{"num_hidden_layers": 10, "hidden_size": 224, "num_attention_heads": 4, "num_key_value_heads": 1, "head_dim": 64, "intermediate_size": 896, "vocab_size": 4096, "hidden_act": "xielu", "norm": "rmsnorm", "norm_place": "pre", "norm_eps": 1e-06, "positions": "rope", "rope_theta": 129000.0, "rope_fraction": 1.0, "qk_norm": false, "attn_scale": 0.125, "bias": "none", "tie_word_embeddings": "early", "parallel_block": false, "extras": ["value embeddings"], "init": "uniform", "init_std_qkv": 0.0334, "init_std_o": 0.0334, "init_std_up": 0.0334, "init_std_down": 0.0334, "optimizer": "adamw", "learning_rate": 0.00209, "lr_mult_up": 1.09, "beta1": 0.9, "beta2": 0.95, "lr_head": 0.00983, "max_grad_norm": 1.0, "warmup_steps": 445, "schedule": "cos", "final_lr_fraction": 0.03, "batch_tokens": 65536, "max_seq_len": 512, "doc_mask": true, "train_tokens": 422400000, "max_steps": 6446, "dataset": "wikipedia_en"}
Each number is 128 + 24 x the weight over its row's rms, rounded and kept within 0 to 255. Layers, rows and columns count from 0. Numbers have three digits each. The size before them is the row's rms in percent of the matrix's.

# layer 7 attention query, 256x224, rms 0.0897, rows 54-63,118-127,182-191,246-255, columns 168-223
111:139148104127120100128139162145121112112127110148141125083160132131122133117133117126163085112123173142145144150108113088099098145123125136136156120119158131122148129117
095:164181115139122106142149071115114140152090154056096147121132163171110172101142124118125067111128124116131150193105119130119102147160120109091143119149115095112142150108
097:098140103156126157088137105130132139111132084130154133126146149128145151120137138112113121143175113120127125152142195140107123131119132140119081130133099090116122139143
117:084092096113104178148125140152130119137111120150104162131120127124115105110147138112136098171141124124099074123107126166136095120091099110090085144134117103155144090117
091:115093161087129120112121125103126112105114134109120152156139101097163165135112121114157117138127111101118109149150092143123099090141218102114120080123157128132097149097
102:133111100156067138108135147143141167166106147117147097077122150126145137123144119140122098131106165121114145131111122129155123109092091117119103138053095138136141129145
098:091119115129177147155127177155099125116105139151117129164110168133147083161114118137139134109135135165148122140135138150095080119103155068133174151154136152143125096090
127:149181141145136094140129104117136143149121093127134132097096168109139111138134155130088152083157152147119150134118132105144142107141163087119101150082150090135184159152
103:147130147130132105125141117138128126171117127189148128092105096083122134116118102131131214120140151135112075126110099138100116149075117137087185104125125117113091122109
110:137103087139085159110107130133114117136104123112079139112147151134134112128122185118133121129145125079141142119106139097153125140130084132113130132105121105093136115153
088:144091117152096140089105156085113121106149107128161139090141151123134115149149111150173132134109094143100144101099125130111118123160167077152124103106146160116150123108
099:132133131169085136133147107106074138086106134097111133143154150128115129122103181135142088128135108098128166163078109075105098162133135127086161149096177104122192112128
097:134092122137133132150118138145118171146136139096129139107111121145116141101162132087103138122143134131135161119165091149138147149096150187110070137127130130125096147143
090:161129101106091159125127090143059095103102132138119121124157145120147103080152092112165142155138116135135120124146094174138073163132149150151099128123135147115163101103
098:133082180137157098160127116149089121102144099149174119152155108131112146123092132144127113118163154125109121120108164115098081123145156118118119091105165123119129125157
093:126118131177128104081150105142085144116074154073099147125175132083154101124126120136170082126119076136152172120141146163139080127097105116127144167107136128108157148114
103:129147104130149138135108152124141110169108153148104140101083186133126122138144157121100153119137134143143133108138094146110186087086125116094111099158149142146094134117
092:116118125180137116101148118130087143165091150107085123065148128115165092131114128118143159134079113134089137114131154157149080120119117136167139137111140140172145147127
090:149155130137147105137127131106140171099158142094144086143111115160125085145153141136132143134123087128173066077106122118121117139136133111110141138105169139126117154138
099:143076100150137172125119123105100141118098141107133141144192148130148095107153135103126096147114121091123141155111138072138057141129180153143150150116142092121149129109
112:131137125140147135144132100085174143116094094137129177136161155157127115093116182167126151109112137086126140129150140073174134170098094142101068115140163123138167144141
096:077174159181074056092127100119113091105145146133122100124112123122131141097137116126085151131111123116117067113117126128161152147165084123153116150076109128142154107144
110:073131137163150094060157151142092084129133186139146138109141117072130185114146116107126153105160102125116124075124128116133134105134162132157144102101139129191165117128
108:130156133169140175129137109095142129121129173156102171129163149136123097120163155151126141123094146143126127121072146131141140144127119162164074126159119137131128130133
098:161159149140138097129135077132144105179088128147112159153122159135121142128144186124100108165088108138161128102096136132160092118097142153083081114142132116101102171103
106:117148132144109128105149142140115080079155151147114100176137115137103123116133138126123087128120127133098088165126105142173094140136106124153146125135103122155143073113
105:081123137089133088116135118160149113121122118120154122129149115145103129156110091112110123115145115155146179143131111157136146135129151113156162149153164064115148166131
105:105154136177149118147185173119105122119142132141080112134089129150157088096113106156089136111133124140133144169148139171135105081159155111165115127130146106135155152156
103:145124142176149157140148107145142097108110126106136171159165118169134148116091145147109137091157086088131128126121137139108104168110126149097118132105147133122117089136
104:149121129136131140121133116155106093124156139095146168130185140096162144106132164087115114163079145126136158110139085162189105145116112164122073167152123148137125164135
099:115097144136084106157132161126135124098078145100119114138163094146097099134130112081110153104103151108126091121119118093133140129109116118098140145108118141149132109163
097:135125124136125122105149124175126085098177153090139112103162119084070117153118122104156132124156157107117168179139122118114117143129155142108138147087146125145174134147
087:141131144090148122126122120145134106168132105162123103108141148076133086152154096150139135122174114148158140116138121197129139139129172091161137123133135100103163131134
098:115131117142090148177127164097125148116114113151079177124166133117118134141128085123148102135129129140109098137165158137165122128158131094142101148154109137164119121107
104:139116132117139132097130100152165136141121129128148194119071141131128168132162145110151104110131173132117125134123106174118093131167129086118119128143146113126088112111
097:132114145101116103130095106087108152137121114125110095129119125104081146137095123156108125122142107112133125121116127099116158121140107126136119119092161135134148105091
103:144176132145158093125142126153143123209130109097150141129103183134121112126124146154157121097180136149152182119101125150128139128100115120167101115152116135139114178128
095:115114096141139122131093131106081111119140100094162092105155098150118102122115154154115112138130135131125133107157155108133146125130166141122129122084191160136164135135
099:141160167137076138111113092126104118144122110202136176186114143134139135113111128123077124117129114150164098105120096151138102156133144105151140128162176162093154131126
091:096128131118115165138125117097136120129133135121168144160149154090127148110123118133127130147110127155102168114163104138130149132149125119131137164157091117145102140126
# layer 7 attention key, 64x224, rms 0.0859, rows 54-63, columns 168-223
098:066142121175101136113120131117122144119138116159172144163089145096123097175147107104131099152111146108115114117108128155111122135126145120128121089131103125145066147125
090:147117116169141139175122140108140129140125111168120109131118158136124153123096147107182122143145142092116128104093186122097111116124160142141115104130195154139114119079
089:197159110118105116188126108139127132132108120134105155136129139112180142085124075138158128107093135115150120136114132133146152113126103149128112137174087175105116127137
098:138136103104146104144140115105116144101121098085118139081071107089116161105162165124098147107134167106178162138153083092122088133131131121101136120126137097125104089145
093:167124109158138125166192115120121106163152107155113150160052111111153134100139128148119134157139158079149119135146154180128104102140134129163153153081138124142132126147
096:110134116116126139133134152138131144108138124106154099148076104136129148133175143113127150125160120092128156113123117135104120165153091148131150122132133136112176147149
099:109144147095123153134119143120139142122123144156108081093112083110122122110115142153154118149112091172112137124106150097102123124130114113140148119150099146145058072125
106:145126105104114190117093111101119125126110120087182163124177090158112146157157149099119111153103100105113100107088108081087142160144091125135108125154126136148058141099
091:118108102100141135163101121133149138138116098127135097142145158116144182148134130150172125149100139119100153146096161129123121106123137107114127134148073159140058131101
103:098133112109123116158148109096131165172095101122105110166118130128119165153121132106123102112147123120142118132127124090093159150097121119137108098147169152126114145100
# layer 7 attention value, 64x224, rms 0.0926, rows 0-38, columns 168-223
087:165120152112170106125127155142168145086118146118130169168152133161121138130142087102138071108137170137142123084108097102143114140130120156118173108126129138112129138117
104:100144095152114130152117120136139092108108125153107121104106123103128152117139135112136119131127156136137099143090121185156147077159122093097123133155104101148117083136
104:112115115141139130124115140100105133111179131135129096096130138122142098134089103182150099136131171073132105092115130127124100164128119148129134118102095121151144148169
100:106151138111134131131130150152124139137108102169146107146134136145087155136139131108126111136159133129142148104167097147111149123118148124128137111153125135099171081128
102:120166139115130165119155086104094140145106129130146100135162159133131171126119148123111091106151105104126101110153187113135107154161125169113139107126093124111132131095
111:128121140114116089149119093095116116128116129130129130158139069096172106132135118109127121134116084118142098168147165108136090161144184159167141133168139095129157119129
099:087129116099133120122093119146152136142123130130106141094108163170046170151124156158113136140151120132134137142092099113170091133116132145097140128127119151096127115171
111:099118176112155145129138198120136139152125133125121113140170105145130140150128129126130122154101193147136138128135123119156112119114155125149187156110139091142152156106
102:158141140142127138109125158161133098164145109158106157144130126116164143105111100107116145179181109108126097096155124124159129124133153149116094148109144154129115141148
103:105179103149114154146116140132155125141067111143128170136127187088131151115091122110091116135149145105131154137137111135132168127150094156112118144128140138149143149139
104:084132135086108091118140136087171090109117119121127124122090123156099155128129110173148123142165116140130129128153110162144114117126100095147136163120130143108154124151
100:143145100096124099112099136115141135111148151114087160123087072126107149130178105115129100089178132127118149135146154158098131166130068144087127146158145149147140122171
105:130142129107150140134167077148105127163152160130124159110126134124115129137088143122117156141115151166141133127174094115108140173099128125129145141126099135098095171093
109:095067102115114134132153132100101115116154156128146168144065093132096130133095116105147149192171099110130124099130153104072152074153167129112111135122156111113172123136
105:151096116136130143141117094113174114114088121169118058090104146127117110136108114106099157142139130116134115114125166171141200162117152152116113094163137121151105124138
093:108145093149108137134123120131155117094152158081139134142133112148147128157183184137130150128160119170123158119161115145191144144117134141138107130102134157163122113146
099:138153117118149165074145122104136126112150135067158107137162129133127128099087142161108131152121158113123140174135144148123131073186080136138143091170099095136151123088
097:171096106115125127112144087111123115101166125115166172135095110128162126143129148095148116124136178150106132148130155102147107135180121125119114129019093131149124119172
100:142089093132149089145130118138120151110133101145112126124099104103105079140099102118114156091145157129119136136078093141062082133130135124123137120175151126145116136144
104:124132135101125141151127168155101124134106124102088119137131122127109155121114121096087123090127067180129142166124167142137104157104140085123133102096161098131106123115
085:171149156118115135153148144134142129170106100123164102105124154113140108113098139114142117108144149101131139065114060066110138077094140092105142132147113089100144106119
105:104126132145104133140149125136111116124092115118130148154162090104149135116139092129134136123175153166135134142135134179125153141140109098140116135134145102134147126164
089:108090138125107103151164118119135155116131140182135134141120148153150171110168165114092147140121165135122105128128103137107130157167100093116124096123121125123166135128
094:134110117127163130105131136115154099126144156163196106160111117127134110138136108143119154113121083134120086091169138178098114154112161123138088059128132156125113123125
094:098090149102157123132134104108129091086082115112127116113146152134132146120149155129156151163139113159124082079138082173142111164118159117134133177141137131106123135138
096:077114165164132124117108137110080136090172156117150132127154134104132147151141104065149115169070085109128103117156147140128116186139158165113192110086161102150119166089
104:099130131114159130151125135115156153145110133155099165164160147159137100127164123099145114144105129114144086110161119126124120179147195116096057136174152132140141149127
096:112198088148111103123103124085134104138088116099106102138100111130156161160113098130135125082124092148125133078131144132131168126131135145142083137113158091132114147097
105:083069131103137101147116147136131110170118104096124144090134089106151163110143077112128093111154173122128101098143118121124134080106133141092101154080143148128175114113
096:121118168143164065131122143103129136117106104136170131106129139131133099132141134157097117134144111100145108104114125146106114140182131100119112118134124111094111147124
104:124168088070127111124128110122136118064132116133117118113140120135093141142126124170135144127112153105133130188153134120163142122144150125133157129113139143129084124178
097:101114135124106102114134092135171131086148150145113158148143135132097123122113106097117106124159111158140163130138155119105129133176164081151120133143148147129157134134
099:161189109175123116137120123139112133121110096133122131156123116095200137141176154139156088155193132125130121143098151177143116124152113142127145134075126098099139147139
099:156126083151118142154103141128160115121148123160172124119083135092104117098114166151125142123103142079133153128110126153122094106080059137122104155115106136099109143131
102:136131149123098166156128064143124092109109094140160139135143095112170145130154115172140121108105133115116139142096194121088115109162123138130154105127128151126182115129
103:137081131117112085145103130194123099131124109089175113140167091108068128154044065101114143159166170114126143150136155139111131154105130156143099123144150145126118118135
105:126136096122107110093092144160130148161156120116145086128139107141101114168135143118136160135132124162129133125140094097099167112136118148117081121122123122090122139138
095:116099119157107111112142113148075107129070117152119108121139116148121086117158080119137115094140113125119130111184166126107126142144118131131156124183098124155143128081
097:126154139117080157138121151138117163109132154118099122074123140105170102144106135167101136144112128112116132135118153135191110102134099118110121089096178158068082117140
# layer 7 attention output (transposed), 256x224, rms 0.0968, rows 0-38,64-102,128-166,192-229, columns 168-223
109:164103154070158114147160107132136150146094113137187150180137125108128099100084133127186149108153152097089101099125139117097095120136164106126141121127118109129102172115
111:181140137181107118122128133119150137101118101123118147124143144131136173124149207143098172118140070146144148104121138155098124100157124119122149130148111149126126114146
115:115144098112118116122106127135130112122172110109098096091103099091136152136127081126132143146130177105110072193133162164176111168123096136124099138124126115125117122164
083:111170086134171092128124104141107130148095174155136094150136155121110110114122082115143090147133142141172133135143122135140147142097142146138143081138141121162128151111
108:074150137135108119115111162125137136128105141124178125111150094140125089148088153123157123102128156135106098083182138099140146067148149132136132092159120135155130135160
097:117120160122143133155130089100099150109092055114129112096130122117141143130133149156105094114123108176133130156056151095152120135183134144106095109118142118138107121119
099:125150134117131112143140098111148159172137130138141166096144157118120081122120161106162112117112138128136112156202099090134105135098153165119085135116153186117135132112
127:077086125123150124109116154092114131131110110083152097119130110091139098098126096126136124152128143169158124103106120125130130131130156116118146148092116079163118129094
105:153115128091161128131131121157115123087168116120095151127085108150116149105107080164168139161146119126150144158124111155160129168147109099166125149118155134114120109130
110:107158108150153120138115107167139109143117129106098119119103128109132120128142082102171169159140101100091105158117163124184094161126110148128108160121127136160090154147
104:111154119057154109130135130136091100137088134085153136090110068120103120108096087159152181115135129153153124107148099178118141144134130068148108129125155149156120099110
108:147156136129155143130119127131151156107114125093099147123135098152109146113169195104116121103144160093129102136125136162102142122138131153117094129169082139097130126162
100:094131106147128095115092113131151152114160173082147125111124153149109090132096094143107102108167157150165107141135144122127197142095120135154112159152131108133153121128
102:149134096115110132131121141150102090143092155188155119114127130137110102116133122097153130097139138105135112128122125096088140078144108126124112121132149118105113131139
113:146126141103147134094129109125161096125130089137138088130111122115135101153130105107124111164121134097175124103110165116114138127109165124110189101176126163139133126143
097:134154097103128119171128133113120138142155121114107112128140120139143119114140184132077139108156130147117128120174107155155138133122123087086100144136083156135128110166
102:125083125125123120082128136122108125096165106124152147149107127114147153101112064144138078145119144157117132132121123153130145131115133083117141138128138066132098136102
094:154137102088124119101113164168121132098174114109152128137109090171134143155156107161118092147132156119119137163110134124146122101088096152153168127055144137115170110144
107:172123141155188132128143124156160130129117119142121115145129097130097166149137092137110110118109105103160143150065140124123102107144114169130175074189146109111130121165
124:169145152170139119139130136125129141160092127146138126101155139175119116141150163097100101107099105169140185111103140080135150095106111183114148090133124144116118152135
092:127138103123167133133138121167098128147140138166151102173103159102134107138105090139151184133118124123117098110139115132137104126124169099159172124144122090155133146104
095:124102134153136133157139139127115091131110092140133155136207137099110145104100169154105131097166143173131135121028136153129153103138119110118099126101113119120164152142
103:102137141089103142132148093111143160146140119151178135124163150149122114111100171135131163121127114133129134103223117113102139129098138090094110129128113167122098099130
099:203109122154114144114116132113134146099168104157083132129114136156136108131168123120143136151088101129153161104171076114171135141089146130170188155138153138112129142103
104:108137136089106116130088129132062135093128137111090108180143107192121131124148092149116138124118130109169097157105106175145110159115102125118153147145113124124167134134
103:104130136135110096119124128125109155109142119118103128093156130127159120127157078107123068119107120134143179138051136095141137090149114151102156135095113132125144113156
110:105089131077145142138138111116136147106141100118140109171139131102131108126104110083182143147157106081158093116148112123136113148135145089126133145147135114151111171089
102:100127127098119147115122101120134113171124131113095131154154140113126128119123144086141214127118071125154074098122103143113116184102157087126141156107111146149080191121
093:140146130172109135133150159159128116168120146137146162081157144142118176107121143144143106090116131172142081122137125093156126118137107131147109149081158096104137119115
109:135145186087134107125115120126153163143102092137187135116162133118106089139091127133150154109113070144118086091134088106122122107140149127146155133153122123145070164110
093:133130134073126119133134117103116136118167106117157134119116129113152118124133077154175113140139149138155160149147152116148134124089170091126156134090151111112100114115
095:115107125153087092119114072093132124124168145165142096119119153110169100128129090157137122155155118158075111121128140121135153141121127099148141135127149118116117113117
110:170168136108152135135130149155136124128119112132136115116119112150104183155140151158113119129156158134127136128092153160123119075146100126107166091128122132110130107134
112:172195116117195143169114121160148106154146174137107149091127114139101129135157116144137152097120129106107167154130126084176126152116124144145140136138111142104156156152
094:095130118132133117143137177103114091124125092125166141090151119139111148114103126150111072080097170180147141138114148120098185095103114112113126100084157119145176109135
107:125162097119160117115100142113134115135131073127102135120127089111095153135099102113118080130152134130089110154082192111158116154133122160151150142135129086114138134163
112:119138126120145158114125083110147152159152134133105155118140137137137115136155149103132136156103078108114124135135115125149091186103155131119105172122132125142110142100
095:101114133198104093119103166099102121141089149157122126162153135122124088124120078110106108070110136148118130120150112122130148100102145153107107108183130105142143140109
090:130137172116168115100127118071155157113147124094135133099117137101136121105144088166119117174106157155126118146160142129163123137121111113146132093104146129152150087066
090:140153106085150120166141130156162100166123112124164119130117144115123120110084086140188168130143121122050124142133193104157123106151139114121150122134091103126142134159
109:134185123139080148132139169104156158170125154137103112107115150107160097152167149128123167117126101134154092136179105119070125146079135100113161143121137098148111143085
123:141123146122091107114086118108135104094162166112104122134134096106125158117154111126156149137174164141104142137093154177157128145136067138079078158133116153120131121152
117:120143134130165121119142161123109130145130173161121108121118101121092140106106159121138120132147168131173093119115129122109144111105145142117156100141147092094123118103
110:085126151153122129138127137134140117112086133135149155128140126118117099121116131107119121119134102158060113135153145124136160070152106097095125137150113180155108133102
106:172132180132126117132111160114096101123134098157100151127088097101130127124133110139106114115091106176120129130084163134154086141104106141112131110151112132114142123140
105:102151140080149076154096156098134152125169126142135159110105134141109091119105138161155146103131148153134067104164129084098132129114129118136105135146132119132121137132
097:089136132130124105109134153158131138112146162152130113107097112141112143105152151138118137171168132163150107111113115144147145118145113127083116100121114095102108092117
095:132113123063161159139153120139163117084137104128129137150140133123132134141140059131148132175163197113155182146097160165180119137143123139159119122106096113119152085152
113:106117144163144168104155154142133101161075111123103110099114168124142114123139137125133164134131113143098155160117164149105132160116113119115099171091121137132094158136
094:135152140137130120098112127148162101087172104081108105122121112147133182127132125136138153162145160098182168107115152158170168115138097119143123127105116102146116132131
103:136133147129139157155132128129128122134156103112121166102122145110147154104175151123174151117099133132141122129162101158094121141142112138110125113153151111123100162096
109:116086124108152078144125120122120156120148171157143152088147119169106122120102125143081130101178124106207092135122126115134108098133106149140115130155165115118160088106
089:130150128126113114152122098086164102126129149121115131071107156156143149120131175139149127079129090140205092113149098093093169094132162125132127134186144112141140130132
096:108172124118116167091136148139144143106169095143169106098170149098111155111103127162121138128149147115120120143145159142120172143112133118106158121148139097144136098113
104:140108146093120122137113126118139172159153117150151129161140110168134100116153161154085101117140139110116115163097099086108098114089153073122125130117127101149100133147
125:132129096172107117087152148128110119110077113113122127115110164130164145125153124142124095134099074190089139128123147141132121144132104116103123113092119154145129147129
112:165142129095098162096140114125110101126161092062130131126137124142130135157186157137144118165152165107112204160114092109157108120141150116148137128123126130164156137169
120:120091150118147149118112140131120119108135097172114114151157117096123162117080082140127119160129138134159089115100105140133127167123144149121114124164160110101104103117
092:134134103113135116136138094122126187162138126141182115144130139159149104151116128133101119107114114123156139104169092078118154109111144110131159128153121142091137145108
091:125140132151137133118159146152094135114152111136117110132103101089121162111127063148108147143129146134144166157113157150148119131146139112163199116132149115142171140140
112:115143183194094140125128153123105102149153133133090128107145139088119131145107114124118106121117112140129115150089168116127117175114141132114139154109111123156086134165
100:107128113105119118142150126134193148137117173161132109093110168164103151131104121153104178126167142115148138108167148095125174074107132098142135151099096106128111104160
104:127125080143110123135113117137128172131104106145121144135133134189176085133180134125105114118096109149168151120129076137116127134106180100155128133144156143123168154113
109:131114135099107102121086079094135116115133126106101133129141142127115166104162125123145088155123157155212120145094127163099145105101133187094122117142154091119175145106
105:144099136107101129143155107131137148109123180141134108119166115119114117130123095096130126120158103094114145130101143114159111076137120112123158107132122152095133100095
101:077120129099125156132114101155145140107130064116142117123121121112139144118124110160161119114148161112143138151114160162132164137123108112121124114123131134136126097129
102:088103112137087129123121105121133082118132130113094120127138168139119152171133138093169147102138106095151160119147124132094167154111080155115108136164127132128129139095
101:134127110143135134133194134184150157149125156132142137140112160181150133132154155105121117136123118167174116115154129126154163105137152109185184151104107135122129143120
103:113145101105123104102083114153168149104153121138174097165141153186123075149070099137127148149097109112116113100155115117152144138096158138177164116143094135129126138143
113:151161132151115140120139123120129123125098067081129139113107147106182140144161128143112132104106086131159171158154176173138130180142112120155115134094096134146124124159
115:125098103121119105125133138145138189131096161187196124155151142188150089133129161170096139123106107126094140153110137104143109087114151113169161143106133138100142129166
103:161172127083123140097139143130184091097147096125173115114147106123126149123178143134145109155128175124077216120114145133168112106141134106095168114089148133141153108124
102:158155144090138183144153129106142121152127131153143098130093118177149128125116143138108166127114111101106137118180110096138158138117155092169116127139086153112108146139
114:127159194152127120126099181111126073120111112114104151093122119093100145107121131163114092103097097162080116140132146129105118145118124113094100139104133123154101122134
119:150125140161154083117091164128094154146166129159108168112133097120116113121115118124078120109115097156116126179097151110130072153124113123111131132154171117145118132132
097:112073128167132142141126118151113173148123151126138124195104165187128107138119145111129134106098079124116129096147068103139120123109155108147087150108139153149108163140
106:105073126195172104139127157179112105136085150159132132149159144138108117137105130093100121122101093149139125078122110120130128103128148149140127129140156160131149154087
096:135124134119150144108139153117134154129155141128105082128133101102157167129134114164145135129189174128070190127171149155148126147120104108097117096131104149149138104118
084:136099147097152161127130170122121133155110104098113177163129119168102141123118159112129065119134200130120142114115126070161147095124130120121141144101109101098160155135
095:159095108130118123121127162131148128120114124133126109099115117157121151129089142141102096100108162118114081117132136116121148095165123092106108142116110117090123098146
107:113139138158095126138153092121117144151146158125150123085087140091142094124134129128136105161136106145102141144081162140147132146137145198123087143117131132139087148121
107:143151098091138161120187140140136146088157148114101152149161163137134148124141132147119155114131103108097114154069124137103108134117137158139145148130144126129154136099
100:132131119117137156119112117135127128115122182122114095122154156138125136154093155159135162102148089146078133148125109107149109104101139169113142154127102143157087132126
117:092072099129132140113094141132104108108084131107145085118163118135100100123132100142159189109150127079122159111142143106127152129130144113095162112148122104135108120101
098:152135101117128150104147163146132125085173125092116142103144128175107164144107127127119058142121136136079117147063153087166130125136150144151137149120147110093137113151
105:121176179122143106134169145124137126186115168112106132119122128116142103142139100160142108130110161175135144126110116132159130125107116127107148151130115151152125132111
105:084141115092138126123110133138111157096138089151101116122127099108135160124080108143141153140129089181169147121136100146136142131150107110114127137137104158106088131142
105:087110090080137103105095110145125098111108127150142136111168104129102161108160158129152130074124168103164140190158097108119135109119109144127102153131135124143126112131
115:086140126148134118141111135139128147087120123031114092093170111125102138118115116136122181166133119121132143093142111114163112116085183153164146115097149133148136110139
098:093153119123154104155103113122124111097097093148119111163118134111099111130199131121102100115169135128168143127150157166152143116152108123163127100152116125138155111133
106:100165140100149115115141107121171125165133130175155126129120127114175139138168103136164155102096144165161137140139106114124148182127129112087130128162103133156134138101
118:099124149115117140097153167118135137142130151127129138148147157101134159157159110143110082082150081116120121056093143108118130169165135114103140111129122117122137122138
103:112122114125104114162107173138149125065136151132084084110105146164115172118137093106086149123135128138134144120085148129154125101114134165104135132123108128123095124178
101:116157113169128114155169143114139100140089119099111122112093099125119093111128119117105150166139134125147149130169140150162128118120124103161110111138110148115120112155
092:153109113084141103136153117094086132069115138110152134082170083160136152113162140141125171137086122138089088146152126154094139097141161134108156115136105102135101151110
111:134139173139079121140098070133123149121128120124130138175126151097144145112130140109142166101127142126122099125189132128145102147097141128161107093112128141112120133132
096:112096125148116085161118119092133151124111094152111086162121147114132157127180128158115122098141144135179169104131148139118127154108103169114135080141121111130153104128
091:093102115135110062138120128105085119065129110096096101127133158189125126103105120110092141129130167167123132142093140148097138152108095084130137101113137120144130130116
099:182115117126136148142141105111138152161129098125148109124152127119167144122069185144124138152103125130129112107095113098077123109108137162117106148162100091103109124128
107:098110070106106117113113151140106084136106099148087083149141094132129121100130103130084135118141173146148142153110084180076136123154122097129116123134114116130169123130
096:137126144109141162120132130148134134124138149085123141140169143151144114104132140133111097056129144097095121125159127112095125098097171143138112080108112110147180131115
090:112113124101090158109129136106109144093136099168125077127102129161133148126118127130132140131108099143126168108186134091115148148141145120103152125144106108145124127104
091:157161126098140150109133138148129103187133092100139131123155114097153141102076112118138207135112108127145100127150102145131116153098164083144159111159111151119125106118
102:131128095098138144104100126124091093152130089166129127132122136087130161139127101113114137073108117109165139113131098116143137155134145107120111122140111142137124129104
097:069141139128125123142111140128128172125134118131137150136117106131096085152126117140115063145154107112157121102129099121152123106111106121103133171122125130119116141106
097:112139111166110117123165159097136128132135145109120143115140116121095145100156109115125152145114154125181152129093122091105129131144115090112144128102108105126109127124
110:077133111114095148136094168130104120170117146097107086098142102115126127175069106167103077159135057145155140138132134132123129112142149163142121163115147144136140159130
091:154120158122110096120124118144105136162096081133164115135106120117152168096143125144116126095117131129137150064077134051105124162140124110071100111122108093119103116136
099:119158149114098112143127136108139145099159112139124128143129114158120139102175092118075094100144175155133106102058110146195143149127127088110154121144129148134168126113
098:118089094096163118111127108128114109111108079136109158153184118142143162143212121116133118133125126140177138142149113116133149146124101081124147115143120113139120106090
097:166141148149134111136114082118123129175118110128162081122096138112131148119114169147118164101137104112138158086135181112130129171169116097141106113138116118115136084121
094:137108100128131123075150143133113143114167165186124155114156122135115175117138105127150142072117171092138118173137105100136132149127097178149130134130144101112114121136
096:126117080149159164118122097168121076140134175166144167166182131112132157147146116110152119134131117124128118148139147173132146106103154180141138105120138153141118125113
090:109094084097139169171134193124127132152099052145131111120135082104127132144117117150167156104139141133121132144157153120166127154115169147113161102116118120116127116140
103:141139103104135155098161158132121166146149131127112126121112133152132116158154125112107129092113116109107118132075100076106141119093130160093146122107134094130156130146
097:114148156131091123156089140115107136160105139182078082160140129145115066129150127110121124091134103134130141156173102143148128128131130124129120121145134129134172147119
118:154135103100111100106140153126099128132145108125124077134136115145158149122129112119155108147130147160166155159067126148110136153122095154118173139127160142140131100115
079:148144193085198147130148122135124153168148117106133164118136116133122144109156156150156061141137175124084118125114116105135125103142131158118101138140119096118142144108
094:146105113148112120125096096099111144073135129073095085088113111149122170125156153156083103108134095129110121143080141124131136090169125177099113163134125115136113124151
092:131115140155133119099148106131141145130146129140155109108116110065119197105130123110186121147130163137115115130155142100181122159140134121149087120125110127119059117177
092:168172154138161096099141082146148134140135171127117139139172188151129127121142150134159111122126130123160141177081166157121104147083135187162145131130169160137146131132
090:125139115149137099135135155135133140165124152104156068140118154128148068157089141138149146101136120140104128075159135123154117171118103135139161099137139133151111133134
110:121137120132118136139153190116075147162128087109121109099116102146136116121140082156067111110125132094090131141079138113124149119134140121119159162104126079116155138125
096:147130159148173126128132108153126135161139135123134157145142140128133154174140162122163042128143130142127150178125144116161099161148112187147109120144143169121157086134
100:082140158112152074126126150137141133143093138127117139117119081074143087138128110102178130193121163181136114122166123134131107120100110087129160136120121145143111130111
091:096094116096136138134111168118114124075140116099089147131153105128118117111088136130156187138131103149137116101129115162109130133157129106125147154139139080123123140170
093:129148142110125114160097094126139141135131154100141113059116096136105069121162138129073158139136126087110121137153131135115141094147126132126121143134118134137147160148
092:096145121101147103146139175119126112137095127086131106113160083115127098124101087109155193158116116158158173111125123130145122149102139094139148131127105150150130096136
099:106160120091144123105080134154091096085101131100108109135151070151107087103154128120096130121139167138132127138114123155116139107166140110127128108145109113127166130154
103:089145129082118166110099098119163120126109147156152197135140124148112099122098114104159157128123146133142101131185077170100132127110164093106107147141131121149135162113
110:138132131107139139083144102142115107148104137172132143183127133112140154137131121113141114130144132137175127122071111128109128133183115147132106133135160183138143135130
092:149099144106118127117122151147150127130127130110105123147117127151103150137117115102102095131149157127174159108085128105183101133123114137098134134141112149113098121138
085:137185095131123138154141129097129133118119098111098137145098097164109167119137109091083145129132156128135156117154098164130167111133124055102111086142111132132118120167
079:160114148118140163164109118117128122136139125138162121139110136110153130119151131136109114104129094139090069122191161122151125120139128121126135108144119091108150157057
080:099120107077108128110120115134126153140111091142123107164114120087114096118137085132164191111151132130155108106157105125127139121100126102102165115116124150105102141119
081:106102058176139114129109130144159141142092123164092095130118153131077143147133144114138137090154138112185163156089126112118121120136124151091124110131143147101144112153
084:117136128124142109154107159150126153122094098090091148139114139169129128120139128074094138101132159126147143101095103162120122135087132122130152126103137126132147134145
080:153120153134129151119185093086169165157177100135144113117137172113146177142095180159127158100118112135123136113127157110103091129130126143098097148150112120158089118142
096:111136129118107116139137108116133124119126102120093151071157120141122110094143137130074139166122156133123145166075099190085132117139133122108103162121103109148154152145
073:103138122150141122143147081121147188160124172109127145145160134111148096165176152123099099173176119154127122098166162164152092116130139156141089118128123151163134137107
093:111106108113113175130147159110093137125128143175099120130125118127136071129149118139100145144122103147131129111122077110131146120108129129105155139131122120131159134122
094:090147137084098117142120143158136126155118118133141132123149112121165119077122124164153200123108111088129092131136106176081122143092117131089139153156130105091122141132
082:100119084140085099140123086117094141126131125120092145118106142136152090110130104098124136128100107130171125137098080160116137165122161105140149144130128114142119151123
085:092119126137090094117099121109089145120126128098138077142124100104106105145114134125136102160133112127146090106125104119130097111098144120125115153141123133137088125126
086:131195167131140104146151123100140145142132134114095149086151114142116163087168116134086108132117157174146141112125128148110114114145081108098118127122109095136133111149
107:131130139157120105135130098101100122116119113117146062112118120095103158136119102130127166167131076171154138087106154132112122136182120136131127154141133150139068112156
083:120142157137120095135152081111151170155125108139145149114131126124119163119168149133131127113125174133146126108114105108109136111174112157081087081131105102129118125160
087:120175145092134109144107098114126108121115134116124150133161112140137095126119113119135103133136153112133099159160126130149141118085156112160141121143157162096170114129
085:121110125137134162140090082140106145138118142131097129115116134139156078106154151166074116120152130128084126124152126135112128098132144150128089119129109102147153143102
086:142146128139112134124119105138119119100136138152117114124123159144153166111131163145106188094132144134153138110085176153084146122135110138109173109125126113132134123134
082:151157132165156131189116131141122122148122173143144143093142166117109108097171101105109133063136122118158107173164142126166120142131114148160112114137143121132141108119
082:161136090147129160141173142152123101182095117180135107142111101136130123116151119121122092089129134110137149102142144113162146122093137161128149117130132124110154127103
088:144117084089149185115143120129114118153133092157125102092120106123107135129137110121177134097135090113120130174127165136185114134100132159108138153097134105114148149121
088:162147132130172140120154085114147113136146154131111140080140158152132141145174136126102077129130080119100146201055144120120126165131122158125132169123136122161126096105
084:123137107146130098160078173118112142112092119163088114154115121098121057123121134126145169102157169148154122142178116135108123080137084134138153144123144143143154123115